Weights of a small transformer language model.
Size: 6 heads of 32 (1 for keys and values), MLP 512 SwiGLU, vocabulary 4096, 9.68M parameters.
Architecture: RMSNorm before each block, gated attention.
Each number is 128 + 24 x the weight over its row's rms, rounded and kept within 0 to 255. Layers, rows and columns count from 0. Numbers have three digits each. The size before them is the row's rms in percent of the matrix's.

# layer 4 MLP up, 512x192, rms 0.0556, rows 30-123, columns 96-143
102:137143122154149128092155100086136110107142144097111111171149100156132099108128136111124136101122137140110120124124153126115095114108100143150154
101:180127114113103070122119102167144107120113116129133130133109135158161177097121145083089127107156135125172132129105073080173104096149126124136142
100:103149104147126147129164131125120128106153164175167141141128119163100115102110122163128173094119118104134121157118131164143183125116096155078085
100:141130130111125144169070116151179125136095118085110114125152154093177129155142143135153123138166136131103116141125132129140109151140095106137176
096:102134107117114163115162140113144136104124140173111111100124134136099155120109107190104110157093094128117156101115126135130147104144164147117108
100:162156099108138127150114118149118145111140140086129153107135133096161126105139146088131144143117160123165124124137093114158079155131127140083126
124:153149103142121128131092109128116114089135122162104111142169114133153113122164150115114123113143140139150161152142151129126122081127146140119092
099:167140114129149131185094099130130134119143135127117134143137125138130131137153163152130140153061129141107140156129076161136163159113149140108111
099:119097121137172154146154141111115130085139118131141088125099108140094135178133133138101083115104142132140137127167129124120122092120086101099101
095:115147141102122123146064150126154116095134106160132125169134115158091167125143143139127100101118104119137085130108096124135131145131133134140144
100:131090119103102112120090177119109147174179129102160148110113112138150141161092121135141125166085110139094181120146149100108180075121148105134157
098:147124079097148125127150123095129153125139101148138153103095147138157123141100126098093111128130149172138133127150130132147161136125140124139104
103:122087144140133108143136140156122140127167116133137070098166153137104159145121119133144120131107076103146153118108109109116149171158160180092145
096:131152147162135151081145175115137153157098110134137129139126108138133103138158118117164116120132124158149161123117145108138114114120139162137100
096:116097148131153185078158127139122118098122133126121110142149158119129136124114129174132134146155145158110151120155125165144175103114133138111148
098:106143113093124173102143107123122096162132127102122142165132141112178112143137083147142119167101127133134145167166109095105120129128138141087097
099:149159114102157077162093132180160148134147122137125126130133144123160115099121128152114111186113115087137119136121148119106139124135103104151134
105:176110146094129119122089125124134156110129089105126118117136142145126167148147086115088141111139129152133144088081095109136127148126125168095136
097:121080159154134102110111105145103117149140154170124149156085129138100151127089113102182128135117133173140136119144150108142124119096141117115131
102:144109169105153141119149145114163152142158124178121130162106107132124126176138164080140149133128101154115149149147102145107134125159102089166109
103:126119149136087085159143141131130098112146132142118127113131149114193112082120088137088150119152130108142095157081172120149072129142108115178113
103:123163096121137135089159131127123133125118191126123142146147136101125116120128181128071144132096108092130150135094100103165162094106167121128136
099:123079123151088133154079119127144117136132122099145114131143152127116138146117126138130148144141124151174136138137124149110143146087096111131112
098:097151112182092110123180111137121110117115078146053129137091102100128100122106101121121133181147156137129103159094178144099128139124124097117157
097:153169112156123133140105124129124181117123122168139134105150144156125128135157098129137111131170123107110111107132124102091119110124100108075139
097:148103106098156145116104141110146125119145124148101120147114115128122140130090128118131129148145118133113153112109127155140164130139165141162138
102:128137151155155171124134154160125122145104119143123151145137156109093094150125141137104142164097149126092099109162127118166133137081165149104140
090:105094110140115124173112126099176108149145123130130094162113137201127121093129125092133141135103137129146147105156145108141134133091122139149113
107:088138103149149119167139158105119152138147134160101122135112134090117088122136144142161151088136083182115158114077134101165132138156132108121152
097:116095147178126090150140141111149216124109107123126069124142149119125145135109142146094160151109109113152088146124128148107094119103136124106125
099:123126128119180130145130143122109111109106084111124156126158157130137174127173131121116128120124117150126134164120127105098155110169102130128133
097:145123182143162136129128067074121141131155111108168152151145099107121124179088121085113160126081128097163133142130100140073136161133127138163132
098:100138115125140129156151116104157115130125121133138154110126145116156121112122118101132178152120142159103092134121124111143102117121121133112105
099:148087084111106179109120140151095096136141091111164114115134108198136149200147115135166109100096125119123127111138149088131131115122126116090197
102:142121109096104109100157150135143112084105120161127142112140107139169145095157139149111155106108124119150131118110137134138183155150128093128122
105:085169125142136141134108128129113127160134140118103099108087096123125119126152173142174098115150100115143144163154083103131197195137155103126115
100:070114144101132068134135138156103143131160115149115145161149127147144145122157114120168156111130098089177152157091126142140115136135150113104147
093:130124075104128174157160121153130076093114211124129120133135144105145110156131123122129123147132114123125127169127087127143146158161165134123116
099:101150109149124139118103134143116159132130108114136146163136179126122112115146101161119150158134124091130148125102092124130071117118125208136149
097:118129126145140141138101123123159111132137118119124104112102111158133130128103178141139114141164152095154093149157110133094133090139126127116097
100:170151119121113159119100112148108127116109111105117137129087112175098111118144153125170117164109100123130113119113097130132134115172117114130129
102:124143149144093119073148159124135179107149131157107128110111130131136153168157157166075103125116138113128138137125089108110128122133080143118135
110:140138156105107120142167140106137116109144147107144122141105101147116158085163128123104143138119183067121132129122138126113147102157152142177111
106:126102136090140134144100144078139100154136132126164108148127148140112117148115136123163139169111100173134146149139154109091104095121119118122111
096:096115132156092105134116119098152133157160157132119108112164162159175179105136121137138126129180114147133125113123139103078105131120098157103126
100:121108130115158108088133101119121125139136133152159105136094116115104153101109155157107093125085109155147153119132146125136132093178111136136110
098:132144160110128086114165155075104150102112143114136098150090128117108158134117108175125123122120151122108121163142072110159110177160146149143158
097:130115108164116162110138105092126175162117161131122139134159133152135147191139128126120128134120166136091137137135080102145163167162128133130126
104:130118105088094145116148123154144108168129151146108109082140136121073113140123110125143149080167121101184133131190191106098133132106138108131096
104:165082119155143125080151125136103104097129121134082124138109131120129160127170146136115086135143150133133128112109134118125150143115163135149122
097:127080087102099123126094121136122117149123146108141173102174130156095098117106133090111175129135115123190126146162149120100116144137117120100155
092:106128124141134139169114121161150117147108138097097132103181098142109129123147101129097174134186126128141124109131164121139139155120126109117104
096:067092131127131120152165124130139157173144111091153118126090101114125148113129111144069108141113129137141084105118099132102085108156135167117101
095:151150143119119131144152126104139140146100168131095146140108145092152152141125096119128138111122126145123119163198115115139124104130153128109111
103:085140127172128118129154071128135123136121130100146136161106159121123111125143119116131153112098100137088129111081133134125087157145178105111078
096:145096124145162147137145090130129153126093166137129128165157134140140134137098144145135114143129131108146147082091106094163137164138144136119142
103:135136156084152152106134087120167090110129145116155154126112152065158125098156122142117104099137153161143133070144077078114123123160114117097090
096:159139153144128178086139112105127158103125098160137107138166131151134115157114124147106148123131164126143125117143122125131116143130135101077110
100:137134112113107118116112121135127107173113125094158172095126161137146132113126141114123120126143097105152117159147133095118083131111156147118126
098:158160080071087120156155105134097110105146121113118128122128121111121122156101135141127135131138107109118119106180141151114094083165107112099182
102:126158098143098133092135128138135143085154136149174091141125104132110152156156100125157130179090150132172115151152110081048119108152097104125118
096:157142125125081161143101113125136122081121126119108094138165086116132128138120133062099115122126123163145140072133163142137121098154132101150124
098:156105156144149148080146165147148156112134104141097128170117134136087097151091155116157134136130136112140111122086145128082132113106150180139120
099:152107139095147107097126150091149082117128137157121068139137148163157136121130133147090152134156108135152118160100127117148119162067141068150142
102:114189106126095113168091122142140078156096125146106136145099133130137131128137134104107117131107139084115136143129145133115179137137108146092119
101:136131144127161108124106129131137183174116192117145126116133111156156122123128070138122139153173124110141133118161107134136122144108120163123083
099:120089106104096100171130134124130127180063168152104126094136094119142100135111146122098092097136138139126103156115125131140152101108140068117154
095:123102149141130127140157137153118150105123077138139110115153110162136125144176174142144140099114111128170142094159119161144126083110156188139076
112:157131177110107117134128137080099135125150109140116143103151192140093156142095157129068163133117145101103089125102097120140118153134124132129127
101:135123099161113128133124144113111083130100077099112162172156141150157137125113117102097102116137131136147148106136124139139101091158132130107130
102:174135147090105160116101145119141114148132137151110143112131137135130155154150108155132137126147161104137133093139157122088131152150163097089127
096:163130129104078119130146058118118105102159105109136129137126111165138165121132109122151125129099150141137133082075172168140158150123098164098134
103:114154132109124099101121159127104104118129130124119131138133102138165131167077143120135178162121113131146117115153095102110167104094092123209137
095:138145069097131114150162128115089180156187156146079159149099085077121077135113142125126135115110108099141110156089132154151125105125124129094110
103:106137132153108129124102134092097128131119061123091122162128121148130134137124108152134150116147132122136133084100111124136114109151150115116134
100:114109080119105135128150115127170153133159146132119121115142095152098142109171177124111084118136139122118114108090137104125103124116160127131087
097:139123160112103135105110160165109122132128155097092116149161094128143092154146127118158142132089099111137102140106079091169136161126134094161120
092:117122081165112088168173172134125146154143083118168134112159123167130124164150091111158085140144113125146106121110111149120126114178198146154147
098:147129129098166115169111103106132116113144107120119177130135096132120130084143187117166097166127141156139118134133104155138141131149148140071089
098:153075087110146152172115149150130147127131121120098149101178172130158113141139122120149137116133122129120167100115168114141125095138127110150133
102:138115129114140136109131150136149148101155139127108099144163153118075154109102128112114154130175164121080129138138145088140156083180132168077149
096:149133159130093084111118157074153140163144126141098092130155135145152127143114137108142139170139123178094107129104142123130146106127114109124141
102:114132109083199132138122158112154121119113119103058097095147089108091111118093097147166133127128105138101100100146171069134116097113151115121116
101:153102122143120145150142118099097156094126117138140173170103074104159125160123092132091108157113104105115157151154150067144100129125163139115129
102:102135149126120142082137174151146150104101113110136126105119130102115119124108100102125110125188135147119152124123148121125118153118119112119131
107:141161152125098119113175117116131173123147143128129096159128152173090125147139151130120133151149124147143107156129125134137158095120085149140093
103:148150132127179121078112161118138154137158086155159105141112095092095130142158121162116131141130095142158125105083115123137111207060123098152146
108:154158128092140108124157122118150159117147156103131095107105118080117110152135158141153142110104129122133184090118109142120159147167121131130196
104:115122151141126130124120149158111116142089134109103077043140115150133099125134106149154119125141130107106122162139163146154089119137122077116141
096:147152100109156138189126142152078110141097120105140132169137114129164129151126138142141109149119142173145156167151117131111114125101174156145095
092:130097154098106121151110115102138145118119100190163135105105127140128078128117152139105096086135120113145104098164122147134096099112180116158123
094:129188104126093116132142121180128082125132168122099117103119103085139171124137120098105123098088092120143104176120142104154138150119130150092156
096:113093127139112096108167088147140129143106107102116124125123148113151131182108097145120187149131151153124129122071112118153132141119080138157148
108:145118157168112155134091132157131097155158148105157136145112080146132074103077119175131158105107109102118133100128115128155143163134124125091153
# layer 4 MLP down (transposed), 512x192, rms 0.0555, rows 30-123, columns 96-143
100:119147110145109111137122116144159120129106128145155144101121120117148146148162100142150168139099071147153120129121124146086094143164096106128147
103:132108112133128179127160113145087144105109138085141182165116141130119147114107149115092110106082109191189134119154105093098084149144123129138111
103:161099156090132149105108134123166158180149133073097106097149101089133159106147138135130123154099155148180159166096122097118121081120158105143149
098:105104119118134109126146122175133143114141101107088108158110140126102119176162130117132108124170142112161110146094109125151111069141126140101156
097:157147145066110097101127146156121143109104152097142145138131149124156127152147113165140180118102140153124102102114120084149182094122172118122102
098:113165155122104062165155084079088103141114156143145142111113133108149159117129153096106144131105139120115124119126122119160121148135102116113133
107:156129133127139125108133117115121113114107133151105162149126138157116092113146128109105154133125125139132117177158147133095153055130131131115116
096:131137066140137147117092101096088129094133167120151142134137109099134143107147148156132122103140116128107179149086113103121116112091144077119122
098:157098102167140099114169120127101122137127114103121088122140103155167125146116112124141156151138128114132162115131111091120108125109173123079092
094:133113153122119111100109132154136112139109164142150149103129131066091139144161110146128129126094152137153092122127127107092141120135162101102132
105:168136150117085123139098182083143137134091155110157132109198104088110117127088095119136146131139118138094126118122119120146121122097164167131119
100:151096115128136079097125152177119123122118119139097139112096150128128144118136069105099111157150100118123082136161144131108145098140123138138072
100:159085176114163134108146102100150130143110185163094121115125172150115140156121140119128119130129162127103122104144112117154110116122119129145140
099:139141121152118131124132098137116173136130145121116137134174153143169080095121139142137142107127125178174112163095123109097138168135127079087122
093:129117125142111134114101142124117166112099074111120109161123156112121110119100139100109144097079159139129108156120115096112141140146138140158184
093:113112125131135113101141152131118129102123112125140119103086108106135093134152136131106121114139097147125088141117107139122162113174121104162099
099:078109140120157122149108150154120154114121141084123109136139137113110096128122092087092155180173145125118109111092130123146102065125143151131114
104:124110118150115117152117169112137108162155113080100112103089134148121157102095144152087133140106181146132134114155128126140098092081169131147135
106:175139120135117138110130146112078123127120118115111127115122108140118138085124138127150120166149097127111162168106128093096082183138142086172123
105:108126129143157102122160143196153148137096101163118151145142135170147139147153121146116115126134094135144151120111140142129142079086160155138150
102:144127159115161117147134122109156129074147142128165116126125138139131114090127089155108166152100164112103137166109068108157138112136099136179147
104:107131174148128139140115122086131152097152136132174118113095142133132133149109140116141112145152090127171118107123111139134116095112099094120127
099:160105142131103121145134119151168098109143072084133113127135141173143125129091067136111119129096118134065139127121125108139131139160097140101143
102:138115153093084147140159142126148131113132116087153112083134122101138161080104143132071124149119125114152161150141142178113156137101153149110152
096:153147172111094113107115135137122162133171164098181135122135157164125095132150112146154127103151125123090138133160156108148115135138143111148123
099:140100131149140147135116083176098121114161112140117102101103110113137168155108125116147096126161122134084143137157166142124139109091182096105120
103:077092102104124101124127109140156105148122127137128125160135154119123136159181209163118119107126090086104109141151134144154110115125118084106173
098:113131119176086122147117158114062152133156147114169112135111130069129139128161162126110145107095134153129125142098127123150123065150135100088107
107:136154113116170125113142122121143114128118193132117142087112112166091097118087152140153153103134138126120121107118123114134111124120133131154191
100:085131071153125157108129165115145122126167129107133143160145096142096093115131145123107106105171141109141066114113139126156139131111145126152096
100:149139082094088131129137183118130107121159103130128139140098155159179120153164110129093153154134165103137148133076118116104151122153160148120139
098:129153129159169098111134135128133121110103113143094104128116155103121121122143141183118127094137089110115142102139177160135092156155164147148137
098:169113140081137099115144153165135136150102155128125085101100138153169139098082146133111126117106127094119135110133143116120072116124136152115092
093:136153168174121118135118120154113144132103123083136137091143145098135106090110114070147149112092133114135127132129126123193166107090104133129169
101:113157173128120103112090128131127156146082140144082111131142116117101129128107095134112124132120164153161117129132157108136132189138107133126156
103:064111129118133114123167114091111119119101170097162096131130094112176116155110094113090128142120135107157121107105115083165123130118106062170157
102:166193100095126155129134128165174133134115129103124092130144123064124147138119120141141146184147130098135115097149151128142156168108147153105136
101:185154127119099099116167142161153131126122106151103123123083143110115154136095118125173178134148119115116132094156109151119162139073088140115125
100:124144091151131115107122110156160128184151131132100128136113105170168130181134094109141128149124096107101131132097134101128122111120142110115142
102:122102090108152155170095117115160117109111138113115124128120116120114114113144128105149150124158156107161134125142085113098152105144121151118184
101:104130133146119107128146095133084133124140151160091114171132160119144135088134126122114134153104146099145094125099169124139152140089129153170111
106:121110121134129130151126100086142139102100126147113092109149125113174132164108181111129101161117160122142143142150141123112153118147104087100196
106:129130144136129132107121114146148135136130123128141158128143134151112127139127149181105107109080110076151161130129131073131125100172171131150084
103:160156111142126158140098132106160049143122145159132181198092108130182169126142106149140128127109116121161093099118121143113149140167138096134150
098:139137166150118108125151102116120148133110141114133098133098156097104134120136147142145138134133114116059146093133163144104153075135083115140157
104:109152091082134159156119156107107109093122140103148149123143132126130114144133115158094107113100167088125156091146144126124110096102132084150122
097:118117144113159159113130121121110100133118141121119160130159107143117148108115167111122106151116129112138096134129145142149116101124082115135080
102:101127154177117106125124137108131123156121126105102133116151098068107162132131104118134146131112069157143134157165171117129151136075130147107158
103:089120086213142140156156122113122141154113126154111135181112149100137127106148111159125151143121121139091098105092088144148081120114134100123139
108:157114131157105107124131093164091167137116121127115089148173151109130131101165097118152143113089157180102146108122129105114135157132119148165132
093:129115132093138127136132091115131088130133079157119130099122108165117121098108107135144126129139091159151145111128124144084108151143136112133157
097:153114136117112124065125143143142148136148086104096153095176111116145138100162112104126109115183172109119141078156147101142122102157099123154164
093:149113151125115115126114145066160147128142111159141076117113150107116141171125141184094108117150105125102159109136110091168148145112152071115154
097:153169130124135117108157123115154153124168129148125124133140163110127118139177094064131104162123131095120093166157102107115165124104118123133141
110:159101120163121121116146132118117103084171131137132133177154137151124119117120120164136169113100096120089111109140134137155073109094106102135118
096:117120130091146124114161148129134122163111138147135123131158081172136155081142159160122129141080167105160132127102155149154086197113135103131127
101:094166106090117110126126097106140073133165140133159159091106189172156124109120155131124152113095123155113151125170113143112155127106117121110162
096:111166116070109122128128119164109117151130124106137135142108146095158105111122123115109100124179141127124098136135156093141127116131105147131212
105:119106159188093161148147116113098126131134143106152093164169171089164104168129147146139129108135159106082129116121167102110112106129093155134104
093:099130155107145142124106139122182102150164116086122163138158177157114087122143104167119155114126174131124147127140109150150170168090097109117136
099:136062122124097122128106149123146144134114075098151110175100146115122112128134074147130118098108096160060123113094145138129161113112134151150130
096:099139117102100154150114178109114132095124115151120115137163105088105084154125146102168136162140157142130168156087128135110110166145124143177105
103:128112135141131173082097161137147136116138125170127148122096144138099125167123147109127133116152125085118106099136114155109125080125145135153156
097:153124144128160132147147112110146105111121140133126097138142137218080147088116106144112101162120155129126163150121151143152104119117128109159130
099:169106159112155123121158163158142121139134096106116109118152145167135165153096146154151086112125107102124090144118126110149131147124109152148165
103:139145147152096146146128169134146141151134147141101116124133135183136138128128115161129084126104125093149097140148150126116161118138111118159093
106:118084152123165077149143161166157144118155147135106063156145134119169125126113110079155176111118085138124177110112141148165128155117138125114134
091:125182130153168160142154119158136153102120142121109128156120140164155113094126174107132149143190088127139118142103126132109116199092155136123144
110:145122131160099110114127150093102147089145110125066141108145156123138111135137127114080169111126118103156094120118118128105116137142113126129153
097:125139159101123118131127131146102146100112124103164132106138137143123114106130093166121102158145119154140102148093106182111124133148120118126104
095:159120164152136103138162112125133130120126152113159129152090144078128134137111104152120136139109091152123109092111066127139111149114120122126123
097:134129098179105175138169137132125128151179119087119101102142121111119149139117165118093104124168109137110135093153135137128127090112152134144083
104:128084195157070150174121161124112119116152128092098124175122134118150152177189121132110143102147134143154147132118152128107158117077146171161175
096:140144127117114121163142182134167119100115136164152123149138112154097093148085135073077082138136161103120104137126141158146129104143105133107126
096:117143133139101140196106103141133122121167190182127154147135110059156143148106155108121121126140132133109171127159134157114124181164092144120133
101:172150104158090121124092129129157134119098098087094138155092124165126077151102092109117109108135131129102154100113167129135124094124087130122136
098:119166154177122126156118120160097085121102157124098127120150118159155155129117134101092124134102120130181152174143122135156144097102119150145117
098:129119113151100119100104138120123168146200137107104137090131140118117109139132130140135121110105133147107159107073121104150141078184154148098107
102:157116125136130106141121140159157149164108127108115131102132079123143147144075155151102107116118164129144052133125103141127150113156159156076140
096:126126118165110093147112135108105168140112085127146137108137121166112153103148114114160081097099138105117140159140138109151111120127194134089090
102:137118111128102117116127111091121116101122161117143127167125160140117152152132124108131100155125092114152151161099145154131123147126081161105174
096:142106137127153106130138119092140112140128133158140153136191118143146107130120137095136138127135144139101164183077134135123112126128141114112138
099:119179124177137149156109118153169110107171112072121114155085114118116166104123119127144123148159140108139116134157149144128115116146119148131160
104:137153124146149139156113137147131121175144163139128103190185094159073096153145088138117106095141141120118112134128149159090123146113143125148147
102:127183082098103127103100178179162101152146147123131155104119125152106123114137139108155155089142128163117137122072093123119113167108150128101148
102:151142131138147090128117147150084158125166109110091153107150121155109136141107116136097124137113115105098153081145097121116084149159124106125084
098:122117094052188179134172116136130142137127169110141120125140110159139126183103084142144167134123130098103131136115170121131140111159123145149148
110:138115184123133135121120096097145154141131140124146121126119096117117126175152153115147132139112128120137142126128119156091117129167100106146133
104:117080127115139139088170115140076178087133111136142142149143151126156086126120157110129154119128160125124118139145104108136145143117149084117135
097:089128116144158098133139157110144133124150114151123149140138092138099098095121134112128140113143113114120116119143151149117083100103109156078143
092:109115120109138126112136162135128156116095080111082095087119107158109102109110180123157124118103100160153076098117126131154160046099135119139060
096:101146117176127155108161116071104143122129129127167121144126139111138192129123120106120117132149179145118167142162129142143138143108107126116137
096:143198082110129150130122160055114126155137164134121113157094099159149134098130126123099128125108147133152116149157115145096108135137162131106106
104:148092138166123143120109138137154115117060084109128163109114096116071127129131075138132161057123108142112132141125079152107143126073127089129148
# layer 4 MLP gate, 512x192, rms 0.0555, rows 31-124, columns 96-143
102:085112128112104128114070114126154144144131123120132156184136101145144132100159119166162149096166100138105095123126140134145139136099110147147135
092:076118085153153112134125128143168118118133135092151117150113128148176106126124126136137116122107170157119115168148139144148135201109111147155102
097:098164136092167115124088104113097135169126095124165191114121102115133169141122137144138150130146152098147136151084100131131107125185132123082151
093:139144110104115151133140137130103119094115132077096139105163150139138146160186113088114164187136114099141155136144133150103166117118157092137148
098:146142177081121111119084120110136090121143173092124125125154119102142116159162108133134155091159114124203104084068147116130130122119166173118092
130:161126139143116128138114098122115120133117124175107121142188114119127118124153150112093098121154114125133150136146143112138141084119132161109071
103:112139119132129147147125104117150159119142115181152160163102118117128152089128110144125154103069146128134185128119122131129123130132128096116170
101:131134136125129162081161115126132095122122129129141063142133110149130163142117144135149124127107168103099117154151143096151155096145116119149093
104:123132111127134141115131110105112166099097113133139115164093133088106165119088133107093120138117159087152156103109130107208150104093117140135113
100:138106098133086121117095139129087139159117129120116107133202133132119101173101116142156122157098109140078181127101153130152140091125136145152151
097:116138091075111145105121094127129169135143085133133136140088148134125120131154121125102085105120114134144185152095111146110136123142122146139155
099:096158119102146105149090139165133136099153104135172149113138093097123127149130130170155089080105101148140178128139151111116092134137117103125115
097:119096148109126094171139112099104169137131177120130102130193149141117150117121150091086134103152143070107096093140104166139133103172110132133138
095:139125132096132112140127154137130131141095100161140130152106163089146123141101158180129121107162115121113099166145126148157136113116167122118128
093:141103149131089135148143151137154098126108132168115147142143131135155153136130123136094099138103119098113100154101131103117136048160160101137128
103:097109092142103084128137154145136143115128132139150092135135123124090126142150121113112149116148109131149090137131113135116112116136091139132090
106:139125154098093122156122098109166146130104122128152146106159164161122103107131167139123098104191094134123145174106127118115110121110094116125142
100:095099129107140124143107118110128125096135147117174099131129137133137140160143121163148100116148146164125101121126114112129106100131093106113136
101:133165108072108130124103173139120144119084105164176183138147180130163122105123119143108147152126069175140112112115141154157183102098109129129147
101:144159120079118133133141147134146136127123151162128116160100171096110135119143128125122156175136094149132124147077140088118164150138131135107097
111:123175108127136091113117115160097142108122106120179137095127111168133142097121138093155169106149136157141132098132124144149112155164126132125114
103:139131141115124160088124175153149165113148163136169151121113099117115124114127194146124101120125148135148082134121112133129159120160106093127111
098:092103104155113099111190077150112143158106101137110109113113101115135074107121159137167137135149132128154112136080112092141109154135153087094137
101:115129105138140195146151152098142104135090122104170135135133090118099151140087156083161124120091164150172094126099121153143119152117110151133135
093:122127102108143142098104138108127129087143133111101105121115125139147148105089145146127141180132141112116183141130113122128154116108116081127164
101:108125121105114101154152155139159134094105147165128128126146131117090129156130147165084150124133159142105126150161138163116138069114089130085122
098:098094131127159149152158133119131109130100182148132125136136111168116168139128098110123127131117135159133108102140095103127094115126131126121098
100:150151108137177128142116111166133171135125092159113119132132158116165147110147155118120124115136152123160124127118182111067092113098129172086135
101:105119141102136102134147127140144107112150138138150068124124149128095122123082093124114115122122094126120163111127120145128137137105091127151142
105:146133091139130135122116156131138131158085118153122118134087157160170128132158127140139131156137162115122108147100183140126112165141141121125169
102:119163129147118087156150137122119129159109102084111100155100112160148094148148132116138105131122104088140097145162095151122145151135133149131125
100:113149145117156137120134150102124122135111158162139140124145130097179145138104102170141173076128135103124082126130161107134109175139097149128117
095:150112147119126112111149131093137100132087167104145141103169101143124141115110111114133154125135134165105133151104099122169135139123131148106084
100:107127112118152123137156123139151126137122155209143135115142098140136116140131117137125136109131122145184121115152057116134148114124170147147122
096:082104130116116141117115150134131074090139132150108115141144113138155112133137133129119134121126142090140174126143138095140118086124102105151104
104:118152147137149097093167106110113153126155120142139117127147112144135149137130112109118124176118122144133129122146153134147120172142128139083089
091:078121119138130134139128120151141158150097153088141138122112145138149088159174120142095114139131123147107122138117097156126149121155081129147122
100:126133141119097129124134121136119121113108191130105111178130126115136157143128151142093136107105152131132119137168127120131127145140147072075111
106:105148098126124158146102089126150147134099100127125079123141119142131143130122098130161129165106141162156104155108092109103125149123130154136164
103:119143142141157132145133137124137139140067131130137146148139128115110136132128124120095119122100143070124119127111131141127146109168119177152162
103:099153138160109160154139157152149107169127131111160133075146118151145118151145114142133116124162099117172099100099084129148151138119095154134092
106:138078096118141117150097134121185181148113127144128140113126150121122074146124129119128114159131076165158122081120118152128095128122143121098075
097:160158091085114117136146106143102164109112111105104143151133103114164104076117146143122134074154163143143119128121134161157109169116166082139145
098:162121158158151138123135154145144137104131144166125166106121155111142131130155134126102138148139139113182162144109141090135104154119108111150102
099:131154099084169137112137139120148111170098122109156165129153143130145107141119099124112133091146125139142124119147153117164099167117122094132149
094:129125156143096101101146152175126125128171141129147128108149190182156148141079137146109104115112161096164107148104123136132139154135114118152134
103:121135145103123142118142130130106091175118094151142101092124153165142121113097114152125128105119159116099127135126138087119133142133104128096101
110:096138088169132169165118114130101140163164148156083111136139155105141115119115114168116130166133157127112133107159118128127094146135126139142116
105:137098109174124123129168124122136111144116135110121155146176130137128173127143140161114125099138150102114121169093142127136129132121096139111146
102:134060147075119124144106134128176140142129161146135154141107137073122136174159137145123098139096155120123122143155099120126111170168105124112165
096:136110107123120107095154151127093141150169118166136127107143135176120126123115117107134137120113153121180111116153102115098109132130101139149202
097:115121104184122150102101129168106120138116172116116128163144110156129087107118094095118157178113160134112135158092126114137146121125079164102146
097:115150106132109146099109159161119122144066138115131120127177094137088126139139191120161156134119137173093147136147120130155091157150151127128123
108:133139135119153163143132134127120142129112149129128154135121145163125085125171108094093125126100188109102091131159137129143123121154105151173126
096:124136128146143104126151133094142129086184079137137161121136129154136128140109129125126137077125125132114122144107120102114139107191103160143125
106:154168122129106113105129110143129111096148155148180134111127173137154101064088114125105166127137109136131154129117138131171110111114096111113114
093:172099161086126118112149145088175099105130108177147164110153116118120122125125149130119081171088176129093114110150127132133100109126162089118135
102:138085057113108123106122122105146111128124125097114147152113123103090112145137118141138167167142112150165163120129102127156078163141116139101146
095:112106139097153131100110114129109108097097129158127108102117133125156128117150126126165130115140130118193128074163104192132170074096122145134156
102:103128095167117167149155129097086128118144157168118085172107114099115143112141152158127112161077108100158109123170118115127112114098113124149098
101:129104142137099153152103192143088108110158120128145095114153093126119120104137175110160134143157115154097094077108118121145108140135112099141093
099:109140080107130111172181143173146115120101111134145085096144083114142138094101111141111140157109107132114161124108139118149134129113145115120082
099:120142129139131171118142152109124084113131129106072111121077113088136121116121173117102146117120128118096156129093154148195142158149133083131142
105:121122112124175130128134160142124075158105134137157113157148112142103119100102110116127120148122121123106135179107145156144094113123142152141125
103:151105117134126113097140123144182126086116107153149127156145139113138119139121170096159122123131138148098165130078145163112127105143156125105107
101:094129126124161139143169162107097149106113117132107140163103104087160142152108096137162142180117131147162132114132128083111100139132129172097142
093:157135053091123115117112152122183116122142127128139115135128091139115100099118188129119114094129099147089101142138100104139132141110108098158116
090:161165114115142162129141110128131121084167117157100157150145153196141104172114155160139106117113094097119070121123117131120137175128082095144145
100:098116142127120147116113159114114072103151099148112143122155172138115161127136090121111144114106110120163101127112135129104099163158163118076127
100:119153144129107101091120116115103149157088114164161149177138123168145148114113130116099135112103133101102125113156135125158140125095087118166128
098:119135120115130137129108104120114104116106085103114091108140145123141133106147098116117120131159158104084131144150107103134115114093108078151114
100:111152094123145130126133105109107119140116112145135153082126120129128117126121122137131118141098119127127151122124094059144167113080088139169132
097:146129073091156124097143131139171118079101094154118091160092102092135122129153113156145128149111122157152088111106087157111086132118113137138113
097:091149146132109144178161130115135136177086096134161134108159162116097101156103133119111133135080137132171090158094132144127122105166120173133142
096:097110120157126121131139122121142119141131121134166103141082098127098110138161086112147139142127133149148140129160168100158104139092127083120104
097:147129108110121090137154138113108150131130118093124108164121075110140068124127164137132134093102126148156133109120149118112116104107142101157158
096:106126176147108100132142160138082087144099131125139156092160104142088142128146114136149135091120134122153143110102161161086104157103134099186103
100:094120111149134165191139115080103078117111115173111106153147114120112124123159158117167082144143119157119119168175119131148150149122114087102150
096:149131090100071155141144134139123107094156098131136121122160139126161111119158101120169084125149157106083145113084090148129144143134100095096135
101:095126115088167148125106126160089118146158157148090138098132103129098130102100158131143174122161170136135152089151163118118126129143161128061136
097:060156137121109129166144119155136129095167124127144147124127138149116111118132149154125179115137146089117104086151143098142133148121109117145150
099:126128100127164132110118145137159175120120145134096083113154143108100140142102121109151078135086124167155094121125164104133108074123093182160109
106:113120108122135116100127097123184146097138111172140129077104139143115094082108155160144197116104105129134106102139125182133114108117119099147147
095:175097161097139144096122134122096105101114141106161146180159136133166139114132127159129113116143144118145118095144195140113131118126129109145080
105:136122138153117118125140159154149173094143136139143142167133128145130124132110125138110154125142118115128127184069119075106108152157130130101105
097:113145192148168141110113155122152134105139090135128126141112130082153172115129128103146123149153108139146122127133167129127119095044131140120134
111:108090163124138157148105121100120138138120160150134117106107136097115116160127149074146129091090113099132148098136153145151135094185112146125163
105:133130141172147098137122099121145155134155119130134110138098150131073146146159116140143144195114115146142151109136121151116142179098125144129101
090:149108138106120150126156136153181194138125066116155116156124142092114161118128132103103116148144169132153091099101159081126150133147100133161131
097:118089126100128126112054119138107107171107077132172120133117141156140111137108156144139085121128108139148178147152149151113097100101164107152092
099:136110120108130131070092162126173149162122106117128112162109140157128118103110125152138139137143100086104120120130111197147135083149119082123121
096:131127090165116162179095125088162149128127152141120122135131124098121115094118117087128123123112168160168102081153114128140112114158139126125105
104:122102104133083159135088142133116103142118119104145119128091115152131160059151082097120159134093148130140108101123119098126143155129149104123151
104:135152123135130114149135136134090154110095145187104127163115152115156113136115125156098110126088165131126116143106143175098182194129138132155102